Part of a small language model's weights: 19 layers.
Each number is 128 + 32 x the weight over its row's rms, rounded and kept within 0 to 255. Layers, rows and columns count from 0. Numbers have three digits each. The size before them is the row's rms in percent of the matrix's.

# down: layer 11 MLP down (transposed), 2048x256, rms 0.0673, rows 1788-1887, columns 128-191
# up: layer 11 MLP up, 2048x256, rms 0.0727, rows 1789-1888, columns 128-191
down1788 098:101143137140148197142124129184143132192106113144123155127112096077120101198073130121099100142115171107149090086139132079078121109106145130144083125083117142215162138090103088227146124170104066
up1789 095:151119084168128105112102173164124147060126128106163095094182116051132119139132112103121158139125087159094088146141103013059090099132142116143069082099139158101123101107180159150148097170123088
down1789 097:097117118190123116064136119151116142162164143130140061153102099078100117115048117108169138153197157158167107137133171124082163128129120128127113108132115163145166100115090166103185117175156146
up1790 097:141092166158107142182123162106089148121102095172084147083146135127110046134171097160133150150108156110124126133124106132099128142077144128091135152085108098160105126092136134049110117093118130
down1790 095:126158204117139095107139105134136106132214127120167068134119120155082132127115112138174064073144097159127178100161120111142125125095105162091049128190179138203095166145134098177123138106153103
up1791 106:107110103143197111083120076139068141087124093154092094066132129147158115175096120144088183075128157144143183151147138088134186132099039073130123107111174170135124125149189097144064152110169183
down1791 106:131153127156137148109158133146106090095069066167179208157100133172165124165154052178133144057094130199118058110138177178105133138158094166186124109104087151122095176131112128142166119127159112
up1792 106:148151104105135130125089085150050178173156085108132109075120172130153121130094123134063156104114120133131176167158146084148126112117106129173075137150134142162145135087137102099128129127099186
down1792 107:135145108179124135104178081087147116096110124133167103132155091072089171123084158165186110188103172100138120187139146110132154043143087194086128098145093125146151143160094125104145099127103087
up1793 100:167146199131117140128144057132084121079176104125146128148169092149164129143169120107152110130110135119146111179140079098122095095105073116140125179151153186142175135187101120049094114118171157
down1793 086:155114142105147071173089166181155138133103179130140113109106160127155139137104094146140152121131104112121169063169100144106130072127173052065182160071099135136081097084166092166126155132127140
up1794 098:091132131132138079166132085100154124157154141160139127082156105152139101200144072157080131115138153124115144163119069118163106116142134170106104138133198106129101128181094133126176176102158093
down1794 101:145166157135161162173112117181166131166103077048161113102075172142160111145145124131076096152090130060098132087085122115146143078116154120165111171134147136167102135134127127103129172097121171
up1795 111:169122132190144161104143150116111136096162120178096090152214139069117081202132118079114146048069140123139171100164109105132139186117072147114105126095161140082116079147156140140141104085179195
down1795 112:078089158136082100142167105154156135132186114090132153092168107132160138142154084101135155125118118119089084100100135139158114171183138116098125099149150134141168113092100115117153094157109119
up1796 073:122123129111105110111150109106145178127126203133134117126099127105187149149212122119139074115115156135083144169154112143076162126233178147091118123106188107127156115188090129104147178109118091
down1796 072:082129135096180170141154118130125124106153144133116124149144147122071076131179146096085204129111140120149117187124050159173140111138098113174126124126130191173082112125147084177117097109159123
up1797 098:075105133130088161193112104165154141112071145142131109058149069152136063112144117090121119099164142134160119080155161089150128093114123179127136134143176093178164156156128115139138104118092087
down1797 093:129160146160141076092190132114112075124165089104176075096147129126129125078147125103119132129148115132107065125152083123154109135115091099131149161199134116138128120106167099129153137128052171
up1798 086:168083143140140129107167148119115185128136121093147133120119140116094101134107120138141179084111150080073133126080092061156075125150125187146067074152125123121144151114090143142035142058178153
down1798 089:124190103073172095151164170114151140186091142080079117107052166168114170154151143100197114146077103117160147122135108116133144146101161091091114120106112038109136122149102117161089121099140171
up1799 097:080058145115156102182156105107130122125140117131128125066109187119153104127133063145160119098119163068154086176116117076075122082140091132149129106145063112113140115166110136097140110166153097
down1799 101:094166104063102090091094165073138121124118119126126148127102121076133138225108202095180111089154097082163112162120108154049121151132159107089155102069156159055132146163186122131141104095156102
up1800 100:157147162116111136114074095175145129149208122092096120105139184079180086091148116104079110121116128095106104096088106135173112088099144133152103165177102125154111134090105128090095183138191112
down1800 104:150192089119176112189138118121132133153103119131133104102177147182117177123114081126106172092124151148150185117084138097141088169075181131125102148152075136124079104184117127131111145150143153
up1801 105:126103086141093149116126111180102161109137173117062085100136143102109132146167133081138116113110142117181136158144096144179137102145121102104126131122107129131121165168092207167105114106126107
down1801 106:100144152090229108126157130124100128183155131160141110051091157179095168147154139124114144128160135125094152098104170091140062204090174136112130116121120153104160111076130143149161147165127136
up1802 089:129146161154084143111123140138091166076141163127134143142066166083119137092086162114130117115091089133126069164108139088130108090116159099140123151144129181188076087134105171157128148121090139
down1802 086:135119151121092113224092134120125097118115149186129107135122141097166140149095146167116133172132067083100078121163173139185152164092112148117108069169109133144110213155109083153104147132074159
up1803 108:048117138103157150103112076193130128039141128095103090123143068138112142117142151100118126141127129138137096090092160065147140109117134095124118147132185162161156048092145136157154139093117133
down1803 107:152080122124139142195093083111073137100129085131108106138179100136115190185124183136167149072180138090184102141154147165136147201141146155205104178068110136088109104125152135143161103118075117
up1804 100:089131124099109111187115109126124161149125101150098113138092151114185082136152094083101104143122204135092123102102106109153142106166144098078157191108161112110117085133128112124162063152086096
down1804 097:109108123147150159050156146109094128114211166119069117180088144098087125136150090122114187177133121145119130209127088137095145120133095085191112165087150109178191110161103101124158168116083184
up1805 100:130150120134171084148158142163122111114164126186115075111124112185076098141101149126098150097121094075128084174133114076100116095143185112075151143169159122129091117149147159116132075148133083
down1805 101:165129167121155137137090122109105090113073191159165132163136126143144142131081060106134146096121095096175156173088151151084150130085146135124193134145076136131099184146205109141123131101060145
up1806 097:140123094136099083146143155178081123110133106169098176133112151141125128123120070071122115137142131068140098149095135088120122091178083094090121134128189171146133069122148133141142129090131096
down1806 102:079114081145143095152107191151116189103147153126137140167086104098136137154083136126139091156117146149173145158164145146132151123126103149120103131153189144107125103115096055151131129138122114
up1807 110:138189131156139197108120082128148098179160093109061111075089151124173117136123164119126105138088145145099182151145123142087123100102115077082099108108124153140130117130164159102083135113083128
down1807 116:166154170097090106163109116150125144172092123213138169156093127140125165162121105097153100108139119110106130169188141159144166163134131130064167122055109108078097105110111092123129132157117175
up1808 111:125171058153153085088102110126100155120142191118055118155166159131186132169146102125134149142116120082103081138071004142128169117142121123097151086100158091159105079157128110169087066083129111
down1808 108:107146160124093096188171089126165146196102155212104172108143092144137061138162107124160115104152070159116117124184151105135079152096120076179116137131159126122110173117082096102110086145106165
up1809 101:128148123160175183110114106172121167133104130142078064123140105061118094093093135130086138131150157074112116112101087107164125142133115108117085194122116088126155125127145176179140121060125127
down1809 099:108074137109180133132202116090134154162166167187129123049105155145136127148096105201107129107109152166121081105177126141148131146093126096082107169107094117076177108098148137135110149086072097
up1810 112:184117163122185111128134121163101131066169099143125065127129131152121094136142121114142127102148152127099158166132144078170174149156108154087136121187182119151099072167154102135113143120186160
down1810 107:117095080153105134190128171168144132110134048127174141182194129144072074077106129117148126099159115099085140146052126165115153178119113150082147139083093063129140183135157072133194083172141120
up1811 090:112103143087153115105141129112131148103144128087154134090168174115110118157109144129112072131145162050105071106098075086113141157187114163160178136141154196107077094109109091155088136081117161
down1811 096:194128149143091105079085123100059116098103125104127123195102105186146124123085058129102126149165133110123191130089153095081127175100185118151079144138168165152121152094126118148189172172137129
up1812 093:138147137140100156137105101131110159089187123159183133076101091060128099116157110015097143173139134113126129147160099108121060155194138155184046076073144130164114109153129104118120131177122155
down1812 099:093103161102121126091150115166116109171177153112172128100090136136062175144111189108134141079060054195126138131116109150153155105089171162104173132153115159123099105100126155107096119112163100
up1813 106:151133132174136148138105130132167127063160212119071104064122163191105047111126118121143091124125139140088148163070080140144103109151160133114099122098068081190151107086140160151086161127167217
down1813 111:123083150192158149141121120131172145116176122125103139081148089122201130147111151096094123145194127197096065102136153153076134093143179122151141073085114163169148108171142096138127147138096064
up1814 098:162150137152097132028106157172096121108077081143103101111159178147152084112130105074073098143126124141159148155083159044165115121141140157149105098089129139151123118133141140147132087132148123
down1814 103:077144139116121060168125163130159045170116108100079140118148158149128170166106113106100086132104136127061133188151115114104136078148096108134079138124170156127143199102145122120167119171090095
up1815 103:159140153106157117157089132163126159096157095140111177150175142159114147119180128062134121122075155132171125139114130121134117153131157118089113153107110178146151119107158185148147127117135145
down1815 100:058131153166117107138162139160118130109093188149173130062113147029149124148100156141096140124133088136167064091110117170127113090141127126155102167120159131127134138065133060136183060085156135
up1816 106:179122133114114187180103187142115111138113212121138102172101183119041092123165049111065151136131168157107199179049137186115133115157129154084102156074100089210114160107129156135099087110129161
down1816 104:146086114047106101122103089117145140168137117127105152131110111083147165168156127140074146178130161188053174153096163091090104138137168106172131173181147138142147134189131158147088108165155129
up1817 112:154130085166127168056116070130129095132130140103105186080163118124125141171128124133120122102170134131135177137108084056107069162089131142121090129138173132112095146133091157069123122085144088
down1817 113:122156136148064192142093139090152182132101123096168128242093148113071138098136137118110125219145120119145118098176158142131109158201124067128091137161130121109150100118102111113091105147107102
up1818 106:093203160127163162156163140176103123116101144182192085185160104157117121114142145068105118165126184082083141103149149113189111150124128164066141139136091154255087118120090101105103091141072126
down1818 103:132166167151118151174146107134174173103098117149090131122099145110111100164157140176098193183102138092049077091145099150138088098133132073142152108135173147106184127124091150130140084124127102
up1819 094:194159162080132160124100154158013122079100129127082119133163157070127131127119128072115154111093127152156110072068145112135172139120128175097144178142084158192148152106072121142058156180180191
down1819 098:123183130139124086113137074111155128092077119146089105066111137092175099157124123142097162132145073154143143123118190096088092154176088218094176123097116163131153104167115169166143167078174095
up1820 102:163152143177140127203075107133181106093165133168096092073150203165099128152169092094131095133092139158150147145109145142141149151138155144107081145139211155131142151201099127170061080136153127
down1820 102:129158109130132161125176096143066075079160110147100123134142122145178090082159096108121112145183195124112099114192164073151150101154120194106127131155106149108183090097070107122142098117139100
up1821 105:159086090116126169137154045149152153117115145156173071101095194098148101118129136119119156072140172165078134144112101122134141077214112091086152055123121090163142112084109101110085100092104114
down1821 107:168149092146084088137092135136102119155049168110182106142197086048099117114107134108148096068111077125143126160083137133120134112139130101107112193114037111111198146179111123113161123088072111
up1822 099:071154135126117139087133106147163102106146159151145141133150116163154124172153083102070105091109141084130182108125124095133075184157075097138131099096203132123106150122163103103189117149109171
down1822 100:116138164160099121161143093115085132099171121133192133110143083133181086088090103072120166122133105145194110132103102101143141163192141121112107133137095132140162125112156154072158173151094124
up1823 099:083189104150088097169060087153112138109146148113060143090115151115154128155124149140135161132125108135130146142162133090102135097157178155147148087175170151096120147099063098093147085173206071
down1823 100:106173136210093174135092134165159116141149162101131144124126153142226198143117137134169122136128093109137089142118114099086138092167128137109110114166139145118181163098088089100096122185104083
up1824 101:074148145112144163110079090103115154108153133090080113131086136162164140111090135130188110106088135084178178132142137077215170087139159083127181105120137124108139134121146229138116080178079090
down1824 100:169134157087137135099186150181114095117128132139142098136109117107154168105135059052109101100134149120103128158121161117152143172151158108131071062130116165130138139127128106089178128129147019
up1825 102:159149110100133096063151113099122135116164126123116055139105170122104101134147127074084130138123164060138121090107103112094102150138142117079114109058128099129149128199177208084142087136099197
down1825 101:141184107071127124150123193166100112194128197108088130160090085087120038111129116173141139112127107164114107109178144079113114107122131107102163148058089092171129141161107122145157156104129151
up1826 108:141112131158108152173141180101143159150116107126168115127108153179154133097071122146130154114121130055108141112115116182177156134137171080101122147093157070140118123167120179137127064082156087
down1826 103:152165139174114092110142173136090134155184115176117077197083148135125139112084132113135150062132179064160110103119153164132079119169051131106190162151137154174115093128121104149159116061142126
up1827 099:061139119121107152080132081164157177114137195143091144118153097139106166174136133122173125086105125114109188034106113115081142166169111133116096147157176164160156125117112185134120126114112100
down1827 097:117118085147143136164126170103127161166140169118053082080139110175184167160090151171118140149183113122121162118083108144133123138166095168104148163081117094157060156104120146134106101159138164
up1828 089:087122059079134158171137087124110147128118048126110116113127121141114128121118127120142154099121128107140169127104117145158081163122136132115113112119202150141099113101115181144139109164113124
down1828 084:141152103134183137120121145138108123136120143130108190138126120157093149137102115117074140097121205121141102136117154154132135149129175121141182175158107112160116142143125100133128144110177176
up1829 091:126159148119158127119150061103112110158121083118129123094081156123090140169130149120112161102069119104118141145146152139131091111126158109053145146138114141106154143172174114106075111090039132
down1829 081:151109137141118134143118141203132109187123181091091135134092104077106115123079151131139106129179100085157103158103101093052183147059153130160074140103092149150144107060116183130095156183166143
up1830 097:125148165178137115137135098144124122132094069174141143137129144133135160136137103152126085096108130105112143197102133141189081106142164106148145105126106201137176136092131131134132115147141134
down1830 099:135108135116197127097117164104142144134070143122148133144133133064147108118165120156133105089116122071116100114174101115118157132154173067177117136082077144106150109111097155135110139137154127
up1831 108:123066111165109162129077159215097141109182101115164058109131149146124083141177150092137147148145110098151060123079094049088138086139160166148148106110163107156129120134106130117128153134117128
down1831 106:093062166116141139128150122077123140102151110130133093164107175137131134134163114088065102144131137072092142157186111098109172058112165132109184151109145129152140156098147102128086109087124125
up1832 111:194145092085166101157118153175083138128141184142118077093108162121096065119134126158109156135177162160117169151094148134150141139176095095095115108102156160141093148166160077077120143156098139
down1832 104:187124116127131110085194110128111137135122076102115140117134076119059140162167186185106196153067180105137159182130120122094122166086103086162167110091146184134107056149101153119113129144133168
up1833 089:133133131109189158110119135162066141142171136173084098107126149121113124135114064135109193107125126108130146115128115110168121162088146140156076118067130081120118089140135182161128125120137141
down1833 094:120146161156118125140170164124173126115096159156074142070091163166131137135091150108169121173112149099097093146143115138173128133187129156108160119088154124087171122136115149133100088140135116
up1834 098:146178089111177129161058082137106152114099131126152125072039094107127126088158103135151100146109150102033116146128132095109111115197155138108140125125132138110132121136100107136127128155105075
down1834 101:134116100111127135157146121183173164118087153142168165169105098100125160123130123145113102120151134091139076091103140150107152056140128111101119177157184109163146173065114094133132131167152133
up1835 068:152131156228143139154086188141153149076101130169152111107114118130127107126173131114073161113113132126126093089146112107047071141137100103079156125090138170119143094162093123162138147068086112
down1835 065:094172124090116121109103176134082136075139091084112080181107142108153097085112100143173124113130089160176080165148076192131154171136160189143083141158146147078114141125138141117156107137129140
up1836 107:149128115103141191164129156144153137151095156156128110102161087130112123125135112167122081134127111126088109109080105100124130116137139146089128128192147125094094165142090120131077094144212127
down1836 102:167100182160171140134121115107127154121135129126157108129115075154206139121141081101059157114140196144116115036135130105185167133111159111064125166109141186131115113109059115134156149170076127
up1837 096:066153145097084098167124095144157137109138133063060150126157118110141122158120122148151090153151169092111085135111058140132132152108092133066116122143174105158089128089094105148149131195063156
down1837 086:139112101120068089123150149166103150137131136161154120082085136156142131166144144092116173133091108150130114115147112140162093150127163152158106107164145124134140042126140163118110109095070125
up1838 104:114159069081133147102069143140145112125179118129113078065216166208071119142131127098141122050110113110132108170138077135080087099149137163141130072102164183121142111168145158054069074127105097
down1838 099:135098134080143061151124112083115114103141115095094107162090056159107154151095102124104136146187094167089145108119133106110131155129099135104069157143107135142125185129094177144152154102117083
up1839 078:123124104123099136079098167137051127094149114180115151180112133086085179105119092081116142142135185102103067115114150113152080188100138099206129176156137101153155111088128182167115146168181117
down1839 080:142174163125132122148124118175166136130152100057165174122135119091106143126103152124120137114108163124101166142113084118096142072102108105054098200139117168092149054197140139104088065129122101
up1840 107:112156101166123094138070152145149144178170115139108131077089151099082101130117170137156194145230188101136093107127134123156123067122105123156081182124122119080132116095073150160170149156163136
down1840 112:152145124158100120121142081111130103180137142140109030132106104111153118100085109176209110102119109120124149125174157150140089109146120130160099105202143093134146217114090070169124147138166081
up1841 084:119127121152127085126059106171154134127113127170147099112119212181136133142127077136111135093088120091108119133106103141141112093096123163105086166119122112130139151150089124161035089172183139
down1841 092:137186165066162120136123140120101110120123191127141143164137147081127065123135191118158140135174155127131126174114105132092171117135106113128137188108108119118156194174126115079141085091152120
up1842 116:101156139109158162160116144102074138087110168128162122108119092084067119143118078123146154107164140135121116155104114120155150163112167140145123083132117078165101154130155082130074138155078119
down1842 115:118077193137158144169073168145141163201117103188119146081118100167160161116176082182122154119151107117176155098140139100134077091102190158095112141105132046136134140129120044115083158082130138
up1843 101:107160073140110112155133121131132112096154079192088189074191090075147138174113040120086136187135107123127149111141161130103075182114172100122149168130179101121169105043118086136139135097102116
down1843 095:125112107161090132101155117135124145064128046165105144114149099169095142110139123126098126141095127146138106184094167080147137121126120186087108158076076188129108074085142077082153159099132105
up1844 074:153097112113152093160110036098099126180127126118076155126184136151097126124125186118163145144151105108082162132084098132170066118093140127125121102087093121166126093154107149043084091206158139
down1844 072:100156107088147154126132123134116132099077131124155140173137082130120133120103126093123098119146110149122114137185084211099137129124119188108076148152120126168093193103156130147154083110108101
up1845 101:164094086111121115111120134157104101184167094170113123069116171125090130166119129092072098103047133107175125138136128203127150084169093100048098162164108139124122083188123161111110039154149079
down1845 099:127137103118085062137140151157169103107137097096184105098082161219158126116097122135157142090087157174123097120093196179141085151157083181176160106098128063116129156150121103109136124122108141
up1846 107:148124058167178135115163179120156142156204098124175139123172165119083082118122107119092168130177104100127126115142094153072130161099181100175136102106143125104067116157158106116109114135128100
down1846 101:117085077193117118128174083128114121144112153188169146181136123169145049102128097122107106147139084152081165042107125118115186138092152115143081146120096102090133102183178104080089170167094071
up1847 102:129088132123122129112135091171181149143140174164154153047143123123116121110152142168153077110116121127149176098160119097101179071112139146128097107188162128119110120123145153098099111095112102
down1847 103:081121114158110123171077087110142101119138077178133127134091113141177179123102091094191147166165183119167111111087134119137147128165150120120124184138144137169087107116160163147106190126176199
up1848 105:099205144125168093146123115153106143141164149088116128116164114139165111198137119112186121108148120098087123147121132150095093104123112170068123106075158150183143164163141096108089105185132120
down1848 111:172140090171135162127109134146168080096126105105072156106091117121145105109235114173150172121131159106145144166127150117166125094125051105153167142136191057159055122156105148153123123053118184
up1849 078:148159063170147132107042125124131143135134111210143080106115167146131153128080104118116138098140103133090131110072153096157184112156155085119189148125146108172148165138164185110113088186180102
down1849 083:197129116088152178089140122106054107139143063106120138125122158100114107111125175126126105113141164144160120176144109210079141124116084130192124099104117146114141132162118146130095113178116130
up1850 081:142117101142133080189086079107141055138109107159121162126164167083082089121100142135136141082112161140143143105124162145141144117161121094087166144176102126165112121132097151110159154082110124
down1850 078:153158138100134170123183138150099138078171115123081091203145102109170107095081166122137112145151089057145135101149063129125118145105071160142074133159132126125178103112112158093159092103203099
up1851 103:114111053129206101114112139115071159106153135185140089149151136137150161085147146131108151124142144115109107088100109099124155118176099182171129062096106086125137120071106143112110095148170090
down1851 107:164107024113050130152087167141149141142117151162074197075101162114087137116085100096147146182169129197176104079128137137069133185092165098144125159161114088128146175196145124111138156106132130
up1852 106:124149107110090158143166132150116137181135100161122077106170073120108170115168107134079172166063166080109183106144107166096132144177170160155157169167120165139136043109111111176097126170130122
down1852 111:142101122105112092139147155091115163140123150155130147059141122075147121178165149108120164124141115116097133141147152182107109120082123113116145140111083154180086130143101065088136152154116196
up1853 099:181131063196165155118100138185151144098133108194180104116065232156131122179143047131131195061140145154149145140123141096161110067126098127139124219155093148136098092113144136171149128092137125
down1853 112:136163184144111145109151084168140122113128132093131093156118169073077123129128167119124093138163125110135116152073154137204135110117098160060111105128137082101143191092111147111126089087101128
up1854 109:103086154158211100078145128113153145135116178135091139138148134151120138144108063102170110169150096087125115117074174053090084143115152179131137134120099105105159171078111113118160141148132169
down1854 109:090111066177121130114102213105108062170186139118061130120195171128138153131177199114151092138119109131116115152116108103154128131147075153098156085158111094116112164166111178155137121126171149
up1855 096:089086096103123192095110135098098102089177131170151088149073105099133127130120024141058166178145149087074152131117130163107106147123137121149111099143133148091131115089126156140136172127111145
down1855 104:147202128126151133128078069122120150098109099073173099122160189145097182139141168078163136084190110092167150119110121182113177097188121112106144140183141124080134146179115164149116103123147106
up1856 092:101141088082134133135061128169168143070090131129120116106156126101108129119104103062074144124174147123109067156092078094130097168112170133102101173130168070157135127167191141190095089127081153
down1856 084:162125120131129204081119141106126104122112101130153193154165092129141157104122094170112147151038149127057094092150129137143118167127141156153093128164126116091096125139148125093124124175097162
up1857 099:129099210147183165138108147124137088123148105107135123099179132118086105129129118102113106147150133092172071117092112136118144144121116091077086130086128065124133095128114134160108144090104168
down1857 098:133124148099097136101135118132119119154180103193086132161101128166127141157078148106091115122111100140135157144131144189114123078141138139187157076149097187138088059121125195098143102134078123
up1858 119:115112167158063132150055085138138140117145116141147112158132067148094090112187069102072086145126155097124134088142125126194109033154110105113148134168207094152136103135155126124115170137204144
down1858 117:164152150107176131190169126122149157145136131137144160182133061108123106114156147132196132156124098179112123127172113119116115137172136103166135081119136055051155148098123108128107067073094119
up1859 079:079147121168064092122124123136078182128125146112114094112097113115152109095125133088098120106096110146179121126085108114077170142114110153077129176151179185134161106180098070083148150149153108
down1859 070:163090131131096137119148091136066159089157089144158088159146113122143105062119124161094186147103142072117141161138133180128152108181124142103116180200121138133097098166140128145185152170148145
up1860 109:159155130079139127119105181145110141178174091117147033129101096114109088114112102107090097166154129124113116103089106052182081109180126157128068141149177096076110101132135200097148124136155172
down1860 112:108197158187097135133098104122138161132105111143117140165110134099136115072104130127078179124084130091165148126145107113141091091129113137171142128127076143163139106084113151125153112128127079
up1861 094:127106174140117147130148093136104157107169150093112117113109118128124121159162064113106078124097171099124145128151169118137139112192090122132041143119180141136117126135056096100105100162090171
down1861 097:122100113121080076152115149101135124099149126107135113180049130117120179070166106097105172116135120190083103174176147084189114108156150156130071128158162201088137123127106135142128147136109067
up1862 099:180122087106091158140051137126125104077166136151108116127152110124157092088129146160160134126108140098104138168102122120104160147146188102172114157131099100173155116082138125141145085152182082
down1862 094:183111081146134136137229107144105156095096095182095112114120048032102073146130132142100138111110138143162054141148118141150152125088106102110093154139111167091159175108077110100098153112165134
up1863 102:050103124135255120150121120156105078082119174108110138136188156100052064186172147122072170110068165140118137081178093158199160159110130079129082130121115127082113131126132119151080081121157175
down1863 099:118102118099136213172102121136110073171148176110127147059130185138182124108135133131144116136119084138094205136147131148084117168135131071099115113131089119108166164150115119145113158152101147
up1864 092:193091096098132136117145156168164134139141130157123094123142166171164082140173152100077151142149111142156064118051057105160106159154100144116173188109193111172065110131143091095131176181130128
down1864 096:094162137168098117165129108156168140096127095142125201133096107104166126141113060148130127097063122148162159163107168108089152113090159130134132129114140126121153075087110138120135110142138142
up1865 108:165119147176154127146113091138080076132137173120184116097144074204107114140134121112087163149124110077108119163085090109159135087127112193073092133113159105176145090119161122157105108133122119
down1865 095:133122129128165090126118185114097156105122141150107108122132093148168081157134124089196096104124105122121075147121161164162133102100126112156145130098149126102142082103179134120106111150164125
up1866 101:108131114140157149193077114150086123138109133145176149071059164059140143130179120115107084089155162156154106174085157131143143156142099141139134131075133220114140121150202122118171136123091141
down1866 100:165086124124103125081110102118106098177066106138117099120165126172153132114096053138156076132137119076071095097132134130186061137151190154147139121100119081083132153111150127128148152068140075
up1867 108:143166061132205132109124165113119134112153142077146054147173117133126131141153049099170082099114178111119134071095105162095169131131075151070105119141125107125120118146122111187152137088133117
down1867 109:052152140132128177158093182109118140097133124123132096177129165158126192141170159071140128168160121230134164158066107146125139101145136114134159099117140142209163107176193096157137103079184159
up1868 093:066166123198111116187116170099086154089070119106096095142120090156090114093193096062117116094150131107127101116119074135132134106158116086087124110118115100129129104121110184205146174136103158
down1868 090:125145136098147139162097079104135181136153115174073124155138139128125116165134137123075117138125099163188172106135154123156139133102087130141116134127109172143078106097119195159097190152136083
up1869 106:084146152158091167130137127125128129104128101080109088138111082138129132122164161118114144189189141118128131082063179110080097188118104094124132158123137176149118109152174109097151051139200108
down1869 105:093117123113152117147137154151139086170089124192173180086117131170089139177141112111018116110113066089073155120150079148118162094152091145091113158127122080123091077113142133151101164098108172
up1870 107:152108132138150164107101149127155119113148149092126140125173110151184146175113151121130082099077147102129112117148117062102112103120139109084073072108177205172116075133128166127173053163080143
down1870 110:116139173143065137117176145160123161128099127120198130191161120111093138084093104152121126144156076153117124118140164173101124193137194150138124113137062158213132117129147137047114101167089149
up1871 100:122077051147136078121087167121140147094101156148153091109125127126173122118142046160068114095167152072116124113071132122153104092145124130160018167098081172146097096083163104163183160131213163
down1871 101:158154107153113132127138100055150111092144166078146105144107154141105184113116161109102139101111209164113024119191161177105149070118127132145146130098162160150142118131135066120138129128085152
up1872 112:170129063160117153151101125156102078094120167122113153067175110167157109167172107144111089089171131140130089173113148055113051158204205159143114157101184102147071126168070177086128095117195105
down1872 102:166109095126128176125112115171148133142097140147104134089103132120073085088118113159115138164140144145103168133128127125140197116103061132164106134090141109135225188127101133124137153080102072
up1873 106:135102143144106161106087078164117135083122191113137134122181116100111108155194113110065154118083091105134121119169121142148151119156119058057065155133146188141116161224111131120158160119147086
down1873 102:126087126094090108102115124179101076102158128168067113138125146130104105151105127107154107155121096136067123152130142108109129091133137109083172113112144129111155122082146145097129140109142180
up1874 103:122148122136083135128088152129147136066160116118066095097153066153101106097113101108110106174103149088092126092087145045106103150198137101088100148154201177065148126192093104125148113163140093
down1874 098:148122132130052167068101151085141164126147105158118144135112113103069121150113147138132163147079103109182130172190178057212152168115153083132113148137218148074126111169166118102153035086163191
up1875 099:072143110055135136164106164154179127115106122086151151147172120126169085124192117079150173116132117140142150037087109131109119104127101154109124138163113130170124171147122095117163059147218092
down1875 091:075065121085138149154158123104141167159113118095129127159125117160089163158135131105123113122078124135123123126112123144103142131098186050147058120113086205070078150134156124138110141100100139
up1876 096:147163163126066128076153138169140091143140115101157109145144100097079101115167161098137111176146118126128176154153125094121111137202101040164097066127138163125062126156138165156158085095172154
down1876 099:064134149110148121146097128117127149142150110118114110102121075092146130107094109150103139113112160141180091122084165141111154145158183186125072146084029163110098160082124062182109143119145117
up1877 096:086086074160080156137049137140157144141084170125129117095131088123136114101103115151128111109148112132151131110095093130152147073145106089133098148132136129127083090150143109161119157163182141
down1877 088:081175119065114119109155155104137119156126087088067122152088171108160083133080129053103059147139132196153128147149086109216170114130143076129193151125154112119103140097139103121157162161173144
up1878 108:199101076135124120068156169096146150166061091166060098089136121096127087126155139123168140127081114153130083117071131122115138075147138165060106121124155070131101171132104153120154114179109151
down1878 107:169111140148106105097165125200118085143204098168085125128103131115097200172153140090115120121079132121105131153118163144155154137116098140183065105127122134141159083109111128126106126121135084
up1879 100:148120064197120156120093175115141101095087103205100151163059146177175095087083134139133152129124117101143079113130124077093119131124148126141046100098167145083181119143079142114173111141155142
down1879 099:127134161170137129134146103154169130084126077105157074153155125109143106121098104153157117116111098116119112171128149068132156126147135151151107119126071110123163096137148139153182123139164105
up1880 100:122120138130133115125133064129135159111165063100132146135128182138120064113102116046127115155122108119106124086138051083142127171108060125163154095093149150131072141161116146110090138092145143
down1880 091:125134098145125120143131120128212106114147210100156107151114090136106133100149141182109122122168128114116181128177140104040149103122081150110139125074088125121180125066175133092153092116167149
up1881 109:103170121130161153099125069135132149107090084126068118115126119182127143134144090104111108132084136123098133094148123129157132131105133205197142111096169221116173151066089084144059173162103146
down1881 109:101114112110115122140126109048071155137124140110129083142117130088120167144128117149176158111057152169116149108121119115177131138128109156080095142060145144138160103156154103155108166116097115
up1882 103:110173135205147104125121139115074121135166071167077115112120179094115125117095080114164204134178184094151139113129077092134152153141131096042103107124121097167149134140146134158147166095108129
down1882 110:122091141121115162096098151132172152149059078111147128084165150111152164101094120105078193141101124093103102179144201134076088139126103161155075107101140120114094149104128134056133106075165115
up1883 098:093091037136083106130116143102160125147172134164128138069142100108079105144092166108148132115147080122146082100094114098074130120172200176099173104089140112096115128150086096132089124121133110
down1883 098:121143148150185084184100125135170120148188115097133141161113101076166134124152206126113168117166129183183130092150130091115130139088098135154117126110113102177097155126088155143150133123088147
up1884 108:135093121093145143139084084099113151125122107121158108127131091075149103132168142134138146139135117102137141173162086131155123089197066077078021136095105141125135129146210179101100160150172124
down1884 105:195171156082109108100135109134112090083143170182112126126106121099165080112139093139103094150110175130144162137133060149163123110070151164080147140144137150166164150141121088135109168139082128
up1885 099:132085158092072139103099119170146153108169094117192162138149154134173154145147112152158148043120150096144143133118110157165143138132115132165146127169158135084132137171099138133167120112115188
down1885 102:116188158095150174121128120150130222094165193122095157130103144180167057170188166085142166136121159133087157091132076104096130186149096130136164160107118112117124059145170144116125122092041071
up1886 097:118166159126176157114121144133104083115120145098133139153157130130157144137206134080114162119094187108162204080155096162135140128150059147096113164148223141181085132138141131132105133097128134
down1886 099:092106131158106153182105121085137113093089103118126142139135113146089115142094090178121093115115152174114157106088102105168118154107131181164074147119178161122078151102246151133105164164171104
up1887 102:115152044062145138125092115093128144132141116195120137126114116171181099147159137143079148134082170066088094122082141154076106080169091130096152165218194122099115149127131081162121104114078106
down1887 109:132143130118124200089115203145139162153104180096133114101119089135089108148112114149150168119174119141094112140099129124130076121112119119189194111078135127117143093087129090113132130141167167
up1888 108:103119132138090159145137128086153165106196117163117122147127113105148084182111105153152115089180133154059085165129063117153160098115138113132080051100145155194089172137055125105067123088120164